config.yaml
n_layer: 9
d_model: 384
n_head: 6
n_kv_head: 6
head_dim: 64
d_mlp: 768
vocab_size: 2048
activation: "tanh_gelu"
norm: "layernorm"
norm_place: "pre"
norm_eps: 1e-06
positions: "learned"
qk_norm: false
attn_scale: 0.125
bias: "all"
tie_embeddings: true
parallel_block: false
init: "normal"
init_std_qkv: 0.071
init_std_o: 0.0167
init_std_up: 0.071
init_std_down: 0.0118
optimizer: "muon_variant"
lr: 0.00798
lr_mult_o: 2.0
lr_mult_down: 2.0
lr_head: 0.00689
grad_clip: 2.0
warmup_steps: 200
schedule: "wsd"
decay_fraction: 0.8
decay_shape: "linear"
final_lr_fraction: 0.0
batch_tokens: 131072
seq_len: 512
doc_mask: true
z_loss: 1e-05
train_tokens: 878500000
steps: 6703
dataset: "wikipedia_en"
Each number is 50 + 10 x the weight over the matrix's rms, rounded and kept within 0 to 99. Layers, rows and columns count from 0.

# up: layer 2 MLP up, 768x384, rms 0.0532, rows 370-422, columns 128-191
# down: layer 2 MLP down (transposed), 768x384, rms 0.0642, rows 370-421, columns 128-191
up370:54 51 67 42 44 55 34 65 47 65 34 47 29 64 41 47 43 37 57 52 61 66 48 45 37 56 52 56 41 38 74 69 38 75 48 47 47 37 76 41 40 46 72 53 62 63 62 42 44 34 45 41 44 39 57 45 77 64 50 40 67 37 51 67
down370:59 41 29 39 53 45 46 54 36 40 56 54 53 45 58 43 56 46 42 26 57 33 55 58 41 38 62 58 46 48 47 64 46 45 52 54 56 43 43 47 57 37 34 66 58 53 52 57 51 56 49 42 37 38 48 33 41 38 45 62 39 45 53 56
up371:46 61 55 43 48 36 38 49 49 44 65 41 43 50 54 74 50 42 49 54 59 61 51 53 40 45 49 50 56 41 51 39 58 45 65 30 51 43 45 45 51 47 54 52 46 46 63 51 52 47 51 64 54 53 37 54 57 47 46 37 57 38 42 54
down371:49 40 44 46 43 55 66 47 53 49 54 56 53 52 51 34 59 61 49 49 46 49 47 53 57 45 52 46 48 54 63 59 48 54 46 56 40 55 52 54 53 47 44 51 51 52 43 36 52 47 43 56 45 52 51 50 47 61 62 47 32 50 59 50
up372:34 46 56 37 50 42 63 48 47 54 52 63 41 49 47 56 68 28 43 21 46 65 45 70 74 51 46 63 47 64 52 60 33 28 67 54 37 50 60 68 39 44 44 61 53 65 54 68 42 54 50 60 55 65 61 23 48 42 58 36 51 34 51 41
down372:42 54 42 50 49 22 46 60 45 55 66 61 53 58 39 61 62 51 64 23 51 59 47 61 63 51 50 67 65 36 59 55 57 33 47 58 38 40 35 54 43 50 62 55 49 73 52 51 58 42 42 62 46 71 57 43 69 45 44 43 44 41 63 46
up373:54 32 55 57 52 43 41 45 46 44 60 49 48 42 62 52 59 57 27 40 49 38 59 53 46 36 55 50 43 52 50 46 41 47 51 57 54 40 62 62 54 47 54 51 48 58 69 49 57 40 48 42 55 36 67 58 51 60 65 38 58 56 45 46
down373:53 46 61 46 30 53 64 40 49 51 62 55 40 35 45 44 39 36 55 49 61 48 55 40 53 56 52 32 44 44 42 36 48 48 56 45 64 55 69 46 51 54 52 38 67 52 31 53 64 53 55 58 34 67 53 47 52 56 36 62 50 53 42 46
up374:46 30 65 27 50 37 29 35 33 43 51 46 45 48 61 65 57 38 65 46 48 56 58 53 37 61 54 49 69 56 40 63 56 61 64 51 33 29 53 44 56 32 37 49 59 39 64 46 53 39 53 43 65 48 61 48 55 41 57 64 47 55 41 51
down374:48 50 58 60 62 51 55 46 65 40 57 43 53 68 64 57 48 32 70 60 38 67 59 49 59 60 45 54 49 62 34 46 42 43 47 23 51 37 69 24 51 50 63 63 33 50 71 46 62 56 30 64 54 45 57 43 57 61 60 58 55 46 44 56
up375:54 48 46 54 47 39 53 50 64 47 69 39 47 52 36 77 51 60 44 34 41 42 54 38 39 44 57 72 40 44 62 49 48 42 47 62 47 38 46 52 40 45 53 47 64 53 46 44 63 78 62 52 46 47 56 45 40 45 56 50 51 59 41 63
down375:33 43 54 44 41 72 59 70 50 48 35 53 31 38 52 49 56 34 42 62 61 49 57 57 50 55 66 53 63 49 41 56 59 63 47 38 54 43 48 62 59 55 53 42 49 50 56 57 55 39 43 49 70 45 59 54 65 42 44 60 51 44 58 44
up376:53 59 46 50 53 66 41 55 53 37 32 40 57 70 54 52 47 62 70 56 57 60 39 46 45 48 28 53 37 37 60 50 43 55 54 80 39 66 64 56 32 44 55 41 47 56 39 42 50 40 56 56 55 48 63 61 54 55 56 45 46 46 50 52
down376:52 38 49 62 37 53 71 42 44 46 39 37 52 44 52 51 48 45 45 53 57 33 46 48 48 43 57 34 58 56 65 38 46 42 47 48 53 43 37 52 49 66 45 56 71 24 21 51 61 51 45 45 52 53 29 38 54 47 55 63 41 36 66 56
up377:47 28 53 40 42 55 50 49 49 43 42 57 65 44 59 50 50 82 59 45 46 46 44 44 39 43 39 48 57 37 54 56 50 39 46 59 51 68 54 47 55 48 53 43 49 43 39 56 53 68 49 66 48 36 61 49 43 48 63 50 51 55 42 66
down377:64 50 47 45 63 43 39 43 37 54 62 39 33 69 54 43 50 37 54 46 59 59 57 37 37 49 48 67 42 49 44 63 60 64 39 64 51 20 77 31 34 48 52 51 62 41 55 58 56 42 59 48 41 61 52 58 35 48 49 57 57 49 45 55
up378:39 49 47 25 61 63 34 49 40 43 49 73 41 63 67 45 50 52 53 41 48 49 71 52 43 40 30 64 57 65 55 45 46 48 54 36 46 47 37 51 41 31 52 65 70 40 58 56 47 62 45 46 72 57 45 48 63 58 53 46 52 58 57 60
down378:30 57 44 67 53 55 56 48 44 51 48 51 58 44 34 72 51 28 42 66 49 54 39 46 45 53 58 22 41 39 62 56 48 69 62 50 55 54 38 52 42 36 67 45 55 70 61 49 60 46 46 36 45 36 55 51 48 53 58 62 68 40 64 46
up379:50 57 66 49 56 33 52 47 60 43 41 44 64 46 56 67 47 43 52 49 52 57 67 50 39 40 44 47 53 29 65 66 57 31 50 51 49 58 51 64 57 43 48 47 61 47 67 52 61 49 55 46 52 48 44 58 48 52 45 58 64 64 62 55
down379:37 53 58 39 40 53 67 56 50 55 34 53 34 50 73 70 62 53 43 49 44 58 51 31 54 42 30 63 43 46 57 46 53 25 56 69 53 57 59 49 44 54 49 32 54 57 47 42 33 59 43 37 47 44 61 73 55 52 36 50 69 51 42 45
up380:53 34 51 51 51 45 55 67 43 50 53 49 67 62 48 41 66 44 44 47 50 50 41 46 44 39 56 42 45 69 59 48 49 36 67 50 39 46 61 55 38 61 50 48 58 49 44 52 51 51 42 42 58 37 49 56 41 56 50 51 54 57 37 38
down380:33 64 53 54 54 43 51 42 55 45 54 51 27 60 47 51 57 54 42 54 48 58 51 47 50 35 50 49 55 41 51 69 48 63 45 41 69 50 30 59 43 57 40 32 26 38 53 40 54 48 67 55 46 59 52 37 51 46 58 48 58 49 71 40
up381:56 43 50 49 53 39 59 50 41 74 51 59 58 40 39 54 54 40 54 49 69 49 38 64 43 57 59 53 52 46 26 34 43 37 45 52 65 57 45 62 59 66 34 63 55 51 54 36 32 50 42 53 40 46 57 56 43 41 46 43 44 53 44 48
down381:53 47 47 44 70 37 45 45 38 41 57 66 39 44 61 62 35 59 45 75 44 43 41 49 46 32 58 53 51 50 48 59 38 47 47 70 40 63 46 48 50 41 53 45 31 56 53 58 46 48 52 57 36 45 40 28 58 55 46 48 35 44 61 57
up382:61 48 64 51 56 57 37 61 50 63 48 48 57 54 45 57 36 52 63 54 57 49 44 64 37 66 48 57 53 58 59 55 22 22 38 81 47 49 40 48 50 55 63 60 51 51 65 57 60 56 44 37 41 71 76 68 35 47 39 64 63 48 48 59
down382:51 40 47 41 40 55 51 37 40 33 51 59 49 41 58 48 58 50 48 42 49 65 43 53 61 43 46 55 43 62 49 64 62 56 52 52 36 54 40 52 54 50 58 48 32 48 50 42 36 39 59 32 58 34 53 48 59 42 57 42 45 64 50 46
up383:53 57 63 37 50 61 43 47 60 58 45 36 47 41 53 62 40 42 44 49 64 49 55 64 42 40 29 62 68 52 48 45 49 45 65 62 50 44 48 46 62 40 46 46 51 56 44 52 37 48 69 62 61 47 58 65 52 38 57 48 45 54 39 54
down383:59 67 56 61 43 42 64 49 45 33 45 56 46 63 41 57 65 57 49 40 45 40 33 53 46 57 48 48 48 55 43 44 48 60 49 40 47 38 55 40 48 38 45 50 41 42 55 51 72 64 61 60 54 56 34 50 43 74 60 47 42 42 51 65
up384:55 57 52 36 46 40 31 47 36 56 52 35 39 54 31 49 71 41 44 59 40 53 45 38 62 42 41 75 61 32 51 47 52 43 54 70 21 52 61 44 76 47 51 47 46 42 46 61 45 55 33 51 45 42 58 64 52 63 40 46 44 56 44 40
down384:49 33 45 42 47 48 66 60 41 42 55 45 54 48 67 73 51 41 48 58 51 46 51 62 59 68 31 48 53 54 56 60 53 50 31 46 65 45 51 34 38 31 38 43 46 66 64 45 44 29 45 60 55 52 34 51 49 46 49 51 57 48 59 65
up385:66 49 39 50 45 40 46 36 54 41 38 57 44 58 29 57 54 46 58 47 48 51 40 46 51 44 48 44 50 41 48 59 52 47 60 54 60 45 31 56 62 52 51 54 47 43 52 51 60 64 60 38 57 46 55 63 48 38 42 78 48 35 45 41
down385:40 82 52 49 66 57 32 52 33 56 51 62 52 42 68 62 45 65 44 55 52 49 46 49 44 41 49 66 36 52 74 39 54 62 46 45 46 32 72 49 33 40 59 44 62 42 45 57 64 50 60 63 66 45 56 22 37 50 56 47 48 68 41 64
up386:40 42 50 51 35 53 42 45 51 48 37 59 38 58 44 45 53 52 47 45 59 70 55 44 58 51 40 65 53 35 45 29 49 57 51 46 51 30 54 60 53 50 42 45 33 35 56 45 40 61 62 65 53 42 42 38 60 44 54 33 62 60 55 55
down386:62 36 49 53 60 49 49 55 52 47 50 35 41 55 46 41 60 58 33 55 44 34 55 44 66 35 51 61 62 45 63 54 60 54 58 48 51 29 72 47 56 48 46 58 52 43 42 46 73 36 38 53 43 53 47 67 65 50 51 46 22 32 50 53
up387:45 56 50 63 55 29 52 75 48 55 43 53 48 57 47 36 53 47 54 65 58 60 46 48 56 53 46 47 55 59 70 59 49 59 49 69 24 38 58 66 52 46 57 58 61 51 58 73 58 45 38 47 57 47 41 43 56 51 51 47 51 36 49 61
down387:60 24 54 58 52 50 56 38 54 41 45 51 47 62 58 71 56 55 50 47 40 56 60 40 66 59 53 57 43 68 40 61 46 48 48 49 47 50 36 39 55 46 50 52 52 36 60 52 55 41 49 54 52 51 53 57 47 44 41 37 56 41 55 64
up388:60 43 44 40 56 54 51 39 60 56 35 43 50 54 60 66 74 66 34 57 55 21 36 39 69 53 48 50 50 71 67 33 42 46 52 41 50 39 69 75 59 65 38 48 66 53 51 58 51 29 51 59 74 39 24 52 48 60 53 57 49 59 40 59
down388:46 50 36 43 53 53 38 53 51 54 36 40 58 57 49 57 51 43 58 54 50 56 48 64 59 56 59 70 59 67 36 46 53 48 60 56 44 35 52 63 34 46 45 39 67 36 62 56 65 57 51 44 63 46 29 44 52 41 51 36 55 36 42 49
up389:69 62 55 51 45 44 50 46 53 48 57 55 35 48 57 52 47 39 46 31 52 42 49 48 57 59 46 46 50 61 78 62 47 29 60 62 50 38 57 69 36 57 69 59 47 56 58 55 46 44 45 61 52 42 46 46 45 48 64 36 52 60 65 48
down389:38 54 43 46 56 60 53 45 59 64 58 44 48 67 53 24 58 46 56 65 57 40 53 35 49 56 59 40 73 33 54 51 51 49 40 37 51 53 50 44 55 44 61 44 62 59 41 45 43 49 55 56 34 39 39 54 32 49 53 79 37 39 39 67
up390:51 48 48 56 47 65 56 45 57 71 48 47 66 48 56 39 50 57 53 52 55 59 62 49 49 48 45 46 40 62 61 52 46 60 73 49 70 63 58 49 38 46 43 51 35 46 40 44 65 47 43 59 51 40 60 54 40 39 56 42 30 58 49 53
down390:56 48 63 67 46 40 53 50 54 41 47 58 59 33 53 71 39 57 55 46 53 41 42 28 49 62 55 59 46 43 29 57 68 54 34 50 64 27 47 44 54 61 46 53 60 58 57 33 49 63 51 52 67 47 42 49 43 70 47 64 57 63 64 54
up391:54 41 56 61 62 43 64 63 40 54 49 53 43 53 64 46 65 48 59 50 62 60 32 65 50 52 57 43 45 56 50 58 51 51 61 49 46 73 57 64 27 62 60 61 46 51 36 51 46 50 58 35 47 45 53 38 40 69 52 64 50 47 55 55
down391:59 53 42 41 41 60 57 50 46 57 53 29 51 50 37 66 38 40 49 38 72 56 53 45 39 46 45 68 46 59 51 41 29 54 38 57 55 50 48 38 40 47 42 32 38 38 60 30 46 50 59 56 46 42 48 49 39 61 49 55 54 48 49 35
up392:61 66 66 44 38 52 49 57 55 51 41 57 42 37 42 45 50 61 50 60 36 41 28 63 57 49 42 55 46 46 58 45 47 45 33 70 58 47 57 36 44 23 44 61 57 32 47 40 52 42 48 51 39 34 60 54 49 41 42 49 54 49 57 59
down392:52 51 51 52 44 62 54 46 67 61 38 44 50 55 54 41 54 27 55 48 53 52 55 41 32 48 53 54 53 56 49 43 61 44 59 45 43 41 40 71 61 62 44 40 51 69 39 53 58 55 31 41 65 53 46 51 45 36 54 69 43 35 43 40
up393:45 56 50 59 54 50 61 49 70 55 41 56 30 67 33 68 39 56 34 46 67 51 65 49 62 48 46 56 50 47 32 62 54 51 39 63 54 54 54 35 48 46 43 53 30 63 56 59 63 53 59 59 59 16 48 44 42 36 54 33 37 36 64 52
down393:47 55 47 43 54 49 46 57 45 39 47 63 58 30 62 35 49 53 60 51 39 47 44 42 51 56 63 50 44 41 46 43 46 71 61 44 37 45 52 61 65 47 47 45 61 55 47 43 41 51 35 47 42 78 57 60 56 57 41 68 50 66 45 44
up394:58 42 49 42 58 48 55 57 46 58 35 46 30 39 39 75 62 55 31 40 64 46 72 57 40 50 63 51 47 45 52 39 56 47 50 63 58 53 45 44 57 41 64 47 33 38 48 47 58 40 35 53 52 35 38 43 52 68 50 57 51 53 47 54
down394:31 47 61 61 48 60 48 48 38 53 55 52 55 42 49 38 53 68 64 51 59 36 41 42 33 32 67 44 56 59 56 55 59 69 69 49 45 55 39 51 76 37 53 53 46 69 20 56 51 34 51 43 51 47 54 36 47 34 70 68 70 67 40 29
up395:39 52 39 44 21 45 67 38 58 49 53 51 62 40 52 34 72 58 40 43 46 51 44 40 51 42 42 52 41 50 58 46 42 52 60 48 46 38 29 41 60 53 33 56 43 48 55 43 49 43 31 56 47 65 48 47 38 50 36 46 65 44 51 52
down395:49 47 43 58 57 54 49 55 66 59 44 33 56 50 46 51 43 36 60 61 51 37 56 55 74 48 66 51 53 61 53 43 45 58 50 56 64 61 62 57 49 46 52 52 39 38 46 55 49 60 57 58 45 33 63 41 61 53 53 59 29 51 59 51
up396:59 39 73 32 44 57 41 52 57 57 49 39 43 70 58 54 53 64 63 55 64 50 47 41 46 38 36 34 49 58 54 84 53 57 46 35 63 61 44 41 55 66 45 31 49 43 59 46 34 38 48 50 56 35 61 57 61 45 54 65 56 61 46 56
down396:46 38 56 39 61 63 38 62 39 63 52 59 59 47 43 45 60 43 56 32 46 45 49 55 48 46 40 41 60 37 47 66 54 49 55 49 56 45 64 49 45 41 44 66 43 58 70 51 39 52 37 48 52 60 70 35 46 46 52 47 38 78 33 36
up397:65 55 54 51 50 62 43 44 33 49 73 45 23 55 44 41 53 42 52 54 36 43 67 53 48 40 39 57 49 54 53 65 66 57 43 37 37 50 35 37 60 51 54 49 46 48 39 39 51 47 66 42 51 52 42 59 56 53 65 47 54 51 40 31
down397:50 54 57 52 63 34 53 55 43 49 60 56 44 45 59 54 38 70 65 57 61 46 50 33 49 48 44 62 62 52 47 50 60 43 48 47 53 42 61 48 55 36 54 35 45 36 50 47 63 74 45 26 53 43 45 53 37 65 46 37 52 52 43 42
up398:53 48 39 49 43 57 37 60 38 48 53 47 46 56 48 51 50 50 52 41 56 51 60 61 59 53 50 31 43 55 55 50 40 47 45 37 46 43 48 50 64 42 48 48 39 35 36 42 59 49 32 71 42 36 34 64 45 31 43 50 51 61 54 46
down398:47 47 53 50 52 46 48 49 51 49 54 50 52 54 43 61 56 50 55 62 53 59 47 40 42 51 49 58 48 42 54 53 53 50 54 63 51 49 49 50 45 51 51 34 63 52 64 56 41 52 54 41 47 55 56 38 55 63 62 58 55 45 42 55
up399:41 53 45 52 48 57 46 47 32 44 66 31 56 55 33 52 53 51 55 57 39 51 64 47 43 46 42 49 47 27 45 39 47 41 63 69 47 50 41 43 37 52 76 50 55 60 27 47 59 44 40 73 42 65 59 48 37 46 59 42 43 65 52 57
down399:42 51 52 42 48 58 60 42 56 48 46 41 33 42 40 67 50 52 38 36 71 50 44 51 44 42 42 53 42 51 72 49 36 39 37 42 44 61 31 52 56 43 38 58 37 39 70 26 52 49 63 40 53 38 63 63 44 26 61 31 61 52 49 45
up400:57 39 63 51 61 51 55 56 51 55 59 64 57 66 62 73 43 60 38 57 49 47 56 63 35 50 38 55 36 64 54 67 58 45 36 61 38 55 54 59 58 42 66 40 40 60 45 57 49 43 49 49 59 47 48 45 56 41 39 53 56 60 27 53
down400:44 55 64 65 48 51 54 57 56 42 66 40 46 36 51 55 59 51 53 74 43 38 52 46 43 69 38 62 58 57 46 47 70 40 57 52 42 47 67 64 48 47 38 55 50 40 55 65 58 48 35 40 49 45 46 43 69 56 57 57 51 51 55 33
up401:49 60 49 33 50 46 47 36 47 46 37 52 64 67 46 62 57 36 38 57 57 49 64 50 36 46 45 57 47 59 48 89 59 56 39 46 66 61 59 57 55 59 38 32 51 46 45 55 49 60 31 54 62 48 38 53 60 53 62 54 33 56 60 51
down401:51 47 61 57 41 53 57 34 37 39 59 49 64 56 45 57 36 45 51 43 41 40 41 50 31 72 56 50 58 38 41 41 44 41 44 53 43 68 47 38 39 54 49 64 61 64 71 51 41 62 45 58 34 58 31 49 49 65 41 47 41 31 48 54
up402:53 66 62 66 44 46 50 49 51 41 37 45 45 56 44 34 53 37 58 55 60 50 56 62 37 55 49 54 52 46 73 49 56 53 42 40 35 43 43 48 43 48 37 43 47 59 78 46 49 42 49 54 42 39 55 58 48 63 64 55 38 44 48 51
down402:30 44 51 71 45 49 47 39 55 67 86 70 66 42 59 56 29 48 29 33 39 63 49 30 46 63 54 44 61 49 58 50 50 57 53 69 42 64 20 42 57 40 53 64 58 29 62 47 40 67 48 36 46 40 52 53 78 59 52 57 84 54 47 60
up403:49 47 66 48 55 43 42 42 60 43 47 61 58 73 41 48 53 36 50 65 73 39 52 69 51 42 48 42 66 38 53 39 62 45 40 54 47 44 56 41 54 32 66 45 40 51 52 43 54 33 42 42 40 45 51 63 35 37 41 40 74 43 53 48
down403:33 47 45 55 37 46 46 54 39 70 57 48 70 47 64 63 45 62 55 43 49 68 42 44 56 58 49 42 50 67 53 54 41 44 45 45 54 60 47 67 48 72 19 53 51 48 48 44 58 57 57 57 49 52 64 53 54 62 76 67 40 59 56 60
up404:56 49 43 38 40 34 54 43 53 45 47 35 38 35 57 45 60 52 55 42 61 68 60 53 43 38 61 48 52 58 58 41 39 59 48 59 40 27 57 52 59 44 69 41 61 39 76 48 46 36 43 46 73 54 33 43 46 58 42 44 44 53 54 34
down404:60 52 63 57 55 60 52 48 41 54 52 56 35 54 64 47 57 51 50 50 50 36 53 42 59 49 35 50 65 46 41 53 63 40 56 50 48 74 55 57 65 60 47 56 54 59 36 65 69 58 60 50 47 44 63 50 42 45 50 49 42 60 53 40
up405:40 42 39 33 39 59 36 43 39 59 40 46 71 44 66 59 40 57 62 52 39 48 44 52 44 52 34 51 38 52 48 64 64 45 41 55 55 62 35 54 66 41 62 40 32 57 41 58 26 46 46 26 55 52 69 67 43 43 50 52 65 51 50 58
down405:53 58 49 63 58 46 56 51 67 51 49 53 39 46 37 43 58 43 40 36 57 50 57 45 59 49 55 39 63 50 49 38 31 63 49 46 53 38 54 41 58 53 44 54 60 46 42 46 67 48 54 63 49 49 31 43 53 52 49 45 31 54 58 40
up406:48 46 46 52 50 62 42 46 48 70 57 27 34 42 58 61 56 45 47 61 47 58 49 54 47 40 68 63 50 50 48 55 31 50 72 66 48 58 69 59 46 46 48 32 55 48 36 50 54 38 50 56 55 49 62 35 30 43 62 61 56 58 60 41
down406:43 54 48 52 69 61 48 35 43 53 50 50 59 57 51 67 66 57 52 58 48 38 42 54 66 21 52 63 38 46 48 51 44 54 50 55 47 32 61 52 29 47 49 72 53 50 60 44 66 54 47 58 56 61 54 47 40 43 48 52 54 35 38 38
up407:50 70 64 55 45 44 70 60 52 56 40 46 47 44 53 43 56 44 46 70 46 32 59 56 44 49 60 38 60 45 58 44 57 51 50 44 33 49 52 48 53 53 57 44 31 54 55 52 34 47 55 43 45 56 51 45 50 41 38 37 51 58 50 52
down407:49 50 24 59 55 55 64 62 53 50 38 48 48 54 47 37 52 41 48 45 71 56 59 42 66 57 32 52 57 41 54 31 59 59 31 40 67 43 41 54 66 56 53 53 57 60 32 59 62 56 60 66 31 37 58 39 42 55 50 49 54 26 40 53
up408:42 48 55 45 47 39 45 40 39 60 42 44 46 75 50 51 52 58 48 68 55 55 33 49 59 42 61 48 50 57 67 51 49 43 55 50 55 31 49 65 45 49 59 47 53 47 72 48 36 63 48 55 55 44 37 61 30 49 42 73 43 60 29 57
down408:50 51 42 49 53 39 55 36 56 46 45 38 48 46 56 37 41 56 51 39 67 39 37 44 53 47 47 24 48 59 66 56 60 63 48 39 48 36 62 36 33 58 47 50 57 48 30 44 60 51 49 46 53 53 55 51 48 63 48 43 60 42 62 41
up409:47 59 46 57 49 55 58 45 29 49 51 54 48 54 59 53 55 47 50 49 49 41 46 29 71 58 57 57 61 41 54 59 63 52 62 49 62 33 37 38 38 44 48 53 65 42 47 72 38 60 44 55 58 67 58 55 50 51 68 41 52 45 51 45
down409:61 39 49 29 43 54 47 34 64 50 54 61 49 62 51 51 47 42 52 47 61 45 49 59 26 39 45 65 38 43 46 54 58 42 44 49 60 61 56 44 52 72 61 53 55 57 59 32 50 40 55 52 36 48 62 44 50 44 51 43 57 61 49 45
up410:65 39 50 49 57 39 51 52 43 59 49 53 62 68 50 43 38 69 57 45 58 53 53 52 61 49 52 61 62 56 58 40 39 50 45 71 48 44 55 42 49 32 46 48 50 41 52 53 44 41 36 59 63 44 39 40 52 42 50 52 45 44 53 52
down410:46 52 47 52 36 51 39 56 44 61 51 48 49 56 44 47 55 59 54 41 48 49 67 46 40 71 52 57 51 46 46 47 49 55 43 52 51 50 57 51 52 45 55 56 48 36 41 56 55 53 46 43 46 41 49 61 48 37 52 53 57 50 44 51
up411:66 59 48 68 56 64 44 50 48 51 61 49 50 42 49 57 72 46 59 50 49 35 51 70 32 55 44 46 67 45 44 50 55 59 66 34 63 42 65 56 51 62 35 50 53 80 78 51 37 67 57 53 56 23 52 57 69 48 60 49 50 45 51 64
down411:40 36 59 39 32 46 58 51 66 38 54 81 52 33 39 29 27 48 45 44 37 58 48 43 58 50 35 63 51 63 61 68 72 32 44 58 66 48 51 50 61 59 60 40 41 48 56 53 66 44 44 54 55 50 50 48 66 48 43 55 51 59 53 52
up412:48 51 41 48 52 40 42 53 41 56 49 65 50 59 46 40 52 43 49 62 48 41 59 52 58 37 49 44 51 51 62 43 46 45 52 53 42 39 49 41 49 60 49 65 34 47 32 42 53 44 59 54 57 52 50 50 56 50 52 45 58 60 58 51
down412:58 51 38 41 45 38 54 45 57 49 51 53 49 41 51 51 62 46 49 39 45 53 48 53 60 62 53 40 43 45 48 48 40 56 64 31 53 44 58 52 47 55 51 60 48 55 33 50 66 50 44 62 52 39 45 44 54 47 46 51 46 50 47 48
up413:49 52 62 57 43 44 59 25 60 57 49 40 50 52 45 57 29 59 60 44 61 59 32 55 52 43 50 51 54 67 88 46 53 48 58 43 44 56 38 61 45 53 62 34 54 52 55 55 35 41 46 46 50 51 50 45 41 52 44 38 62 64 52 58
down413:52 57 72 53 47 51 69 40 52 48 63 42 55 48 54 52 31 30 62 61 38 68 58 49 54 48 56 39 58 51 61 47 46 38 53 50 42 50 45 41 53 58 71 53 61 39 54 58 45 48 45 58 54 60 55 45 43 57 50 54 48 61 56 66
up414:35 52 34 44 64 56 44 27 53 60 26 39 44 59 49 50 63 50 51 33 51 56 44 50 59 37 46 55 40 47 48 62 57 40 67 49 52 27 57 57 54 38 59 30 51 58 52 56 44 47 55 30 42 41 68 50 55 72 64 57 59 46 50 72
down414:62 42 56 52 45 52 58 55 51 42 60 40 49 44 46 40 58 41 36 58 42 42 50 53 63 58 41 58 48 43 62 69 61 43 47 45 40 43 56 59 41 39 68 56 51 57 42 44 56 42 38 47 55 61 55 61 46 39 40 52 58 52 68 31
up415:54 44 50 48 49 49 54 59 58 52 54 59 45 63 47 45 56 52 38 53 53 57 75 52 42 44 44 44 46 60 47 42 49 64 52 74 57 58 46 53 44 53 74 51 47 52 27 35 52 63 51 47 47 60 62 52 47 46 22 64 43 38 34 32
down415:50 55 64 46 54 55 40 40 45 56 47 57 45 41 61 47 46 46 48 71 52 43 39 55 61 57 46 64 36 66 40 47 36 53 55 52 52 42 58 43 45 53 48 56 50 67 52 50 33 59 49 64 36 56 50 36 39 37 73 64 53 62 45 50
up416:60 41 61 60 42 49 51 57 59 55 56 64 39 55 44 61 33 53 50 29 67 27 51 45 52 61 56 62 70 60 43 47 62 59 32 68 39 52 64 63 40 45 51 54 55 40 48 62 54 56 45 36 31 35 39 62 38 59 65 76 42 44 60 59
down416:58 44 55 55 46 36 57 36 42 44 46 50 51 36 52 45 52 57 37 54 49 57 60 54 61 52 53 42 44 56 57 55 44 55 66 47 56 50 46 48 66 47 55 41 50 58 38 42 68 22 58 50 51 58 51 58 69 34 39 45 59 34 53 62
up417:57 31 65 45 50 54 40 49 50 44 49 53 33 52 50 43 55 36 58 67 61 54 60 45 49 40 46 41 41 65 62 40 42 57 55 39 41 61 49 65 34 62 43 51 44 49 52 44 40 54 54 47 48 48 56 47 52 65 44 54 57 55 45 51
down417:29 45 47 51 55 36 59 70 31 50 51 53 78 51 60 61 47 52 29 43 53 57 34 53 65 63 58 34 32 33 59 43 52 47 40 62 67 47 53 51 40 47 51 52 49 40 50 36 53 38 38 35 45 43 59 54 70 45 23 70 62 33 45 38
up418:55 51 47 47 47 77 55 73 44 55 34 54 49 57 46 48 44 34 36 51 48 41 50 59 48 30 45 54 48 44 44 50 55 46 65 55 53 55 59 37 47 48 37 44 60 49 53 31 54 56 54 43 64 41 54 51 57 36 64 57 48 53 44 58
down418:59 61 46 52 46 46 50 40 65 33 58 65 66 56 51 48 33 62 47 56 39 45 56 57 72 48 51 46 35 50 56 38 44 47 35 44 50 47 49 46 39 35 57 52 52 55 53 55 45 45 56 54 49 48 53 41 65 37 51 51 45 33 60 56
up419:68 45 65 52 51 32 45 43 69 42 46 53 56 46 59 50 48 43 44 48 38 59 46 38 62 55 31 62 60 35 69 50 48 47 47 55 64 61 43 61 52 39 44 61 56 52 56 47 44 41 68 52 54 52 49 48 56 44 38 62 26 52 39 44
down419:57 39 57 53 38 63 70 45 65 72 48 54 42 40 52 57 51 37 27 40 56 31 54 66 44 59 35 53 59 37 44 74 33 58 57 49 48 65 60 49 45 59 35 56 56 47 53 51 45 34 42 43 44 61 52 59 31 48 63 41 49 52 51 55
up420:64 40 66 64 39 71 54 53 49 44 43 48 48 59 57 44 35 56 51 64 63 38 37 52 46 50 42 35 60 63 52 69 49 56 38 52 50 54 50 46 51 56 58 53 39 57 70 61 61 41 52 26 62 57 64 59 49 52 41 66 54 54 42 50
down420:45 52 23 57 45 40 46 64 37 39 51 50 47 53 53 45 65 69 38 47 57 42 39 49 46 36 47 39 39 54 62 55 54 57 46 74 45 42 37 59 49 31 41 48 44 39 35 27 54 59 58 37 48 45 44 38 36 50 63 45 59 43 37 63
up421:64 49 37 42 23 52 51 62 35 34 48 63 56 63 23 48 50 44 55 44 64 55 58 62 42 50 53 50 33 42 42 59 65 47 54 46 53 36 47 56 42 60 50 57 47 49 47 55 44 56 55 52 40 48 55 42 62 45 39 62 52 56 37 48
down421:25 61 54 46 55 43 50 46 52 55 36 47 45 56 49 60 44 58 46 51 39 39 37 36 62 66 51 39 76 66 55 44 34 57 52 46 58 63 40 49 60 62 55 38 48 46 55 43 63 54 47 45 55 59 49 53 42 52 56 39 46 42 59 40
up422:46 35 42 38 55 50 49 64 66 64 46 53 40 46 37 44 58 51 47 45 58 45 67 41 23 60 57 48 73 56 43 67 66 50 40 45 33 62 32 60 48 39 56 61 57 53 46 48 59 59 40 59 49 56 53 63 56 50 66 37 48 59 43 60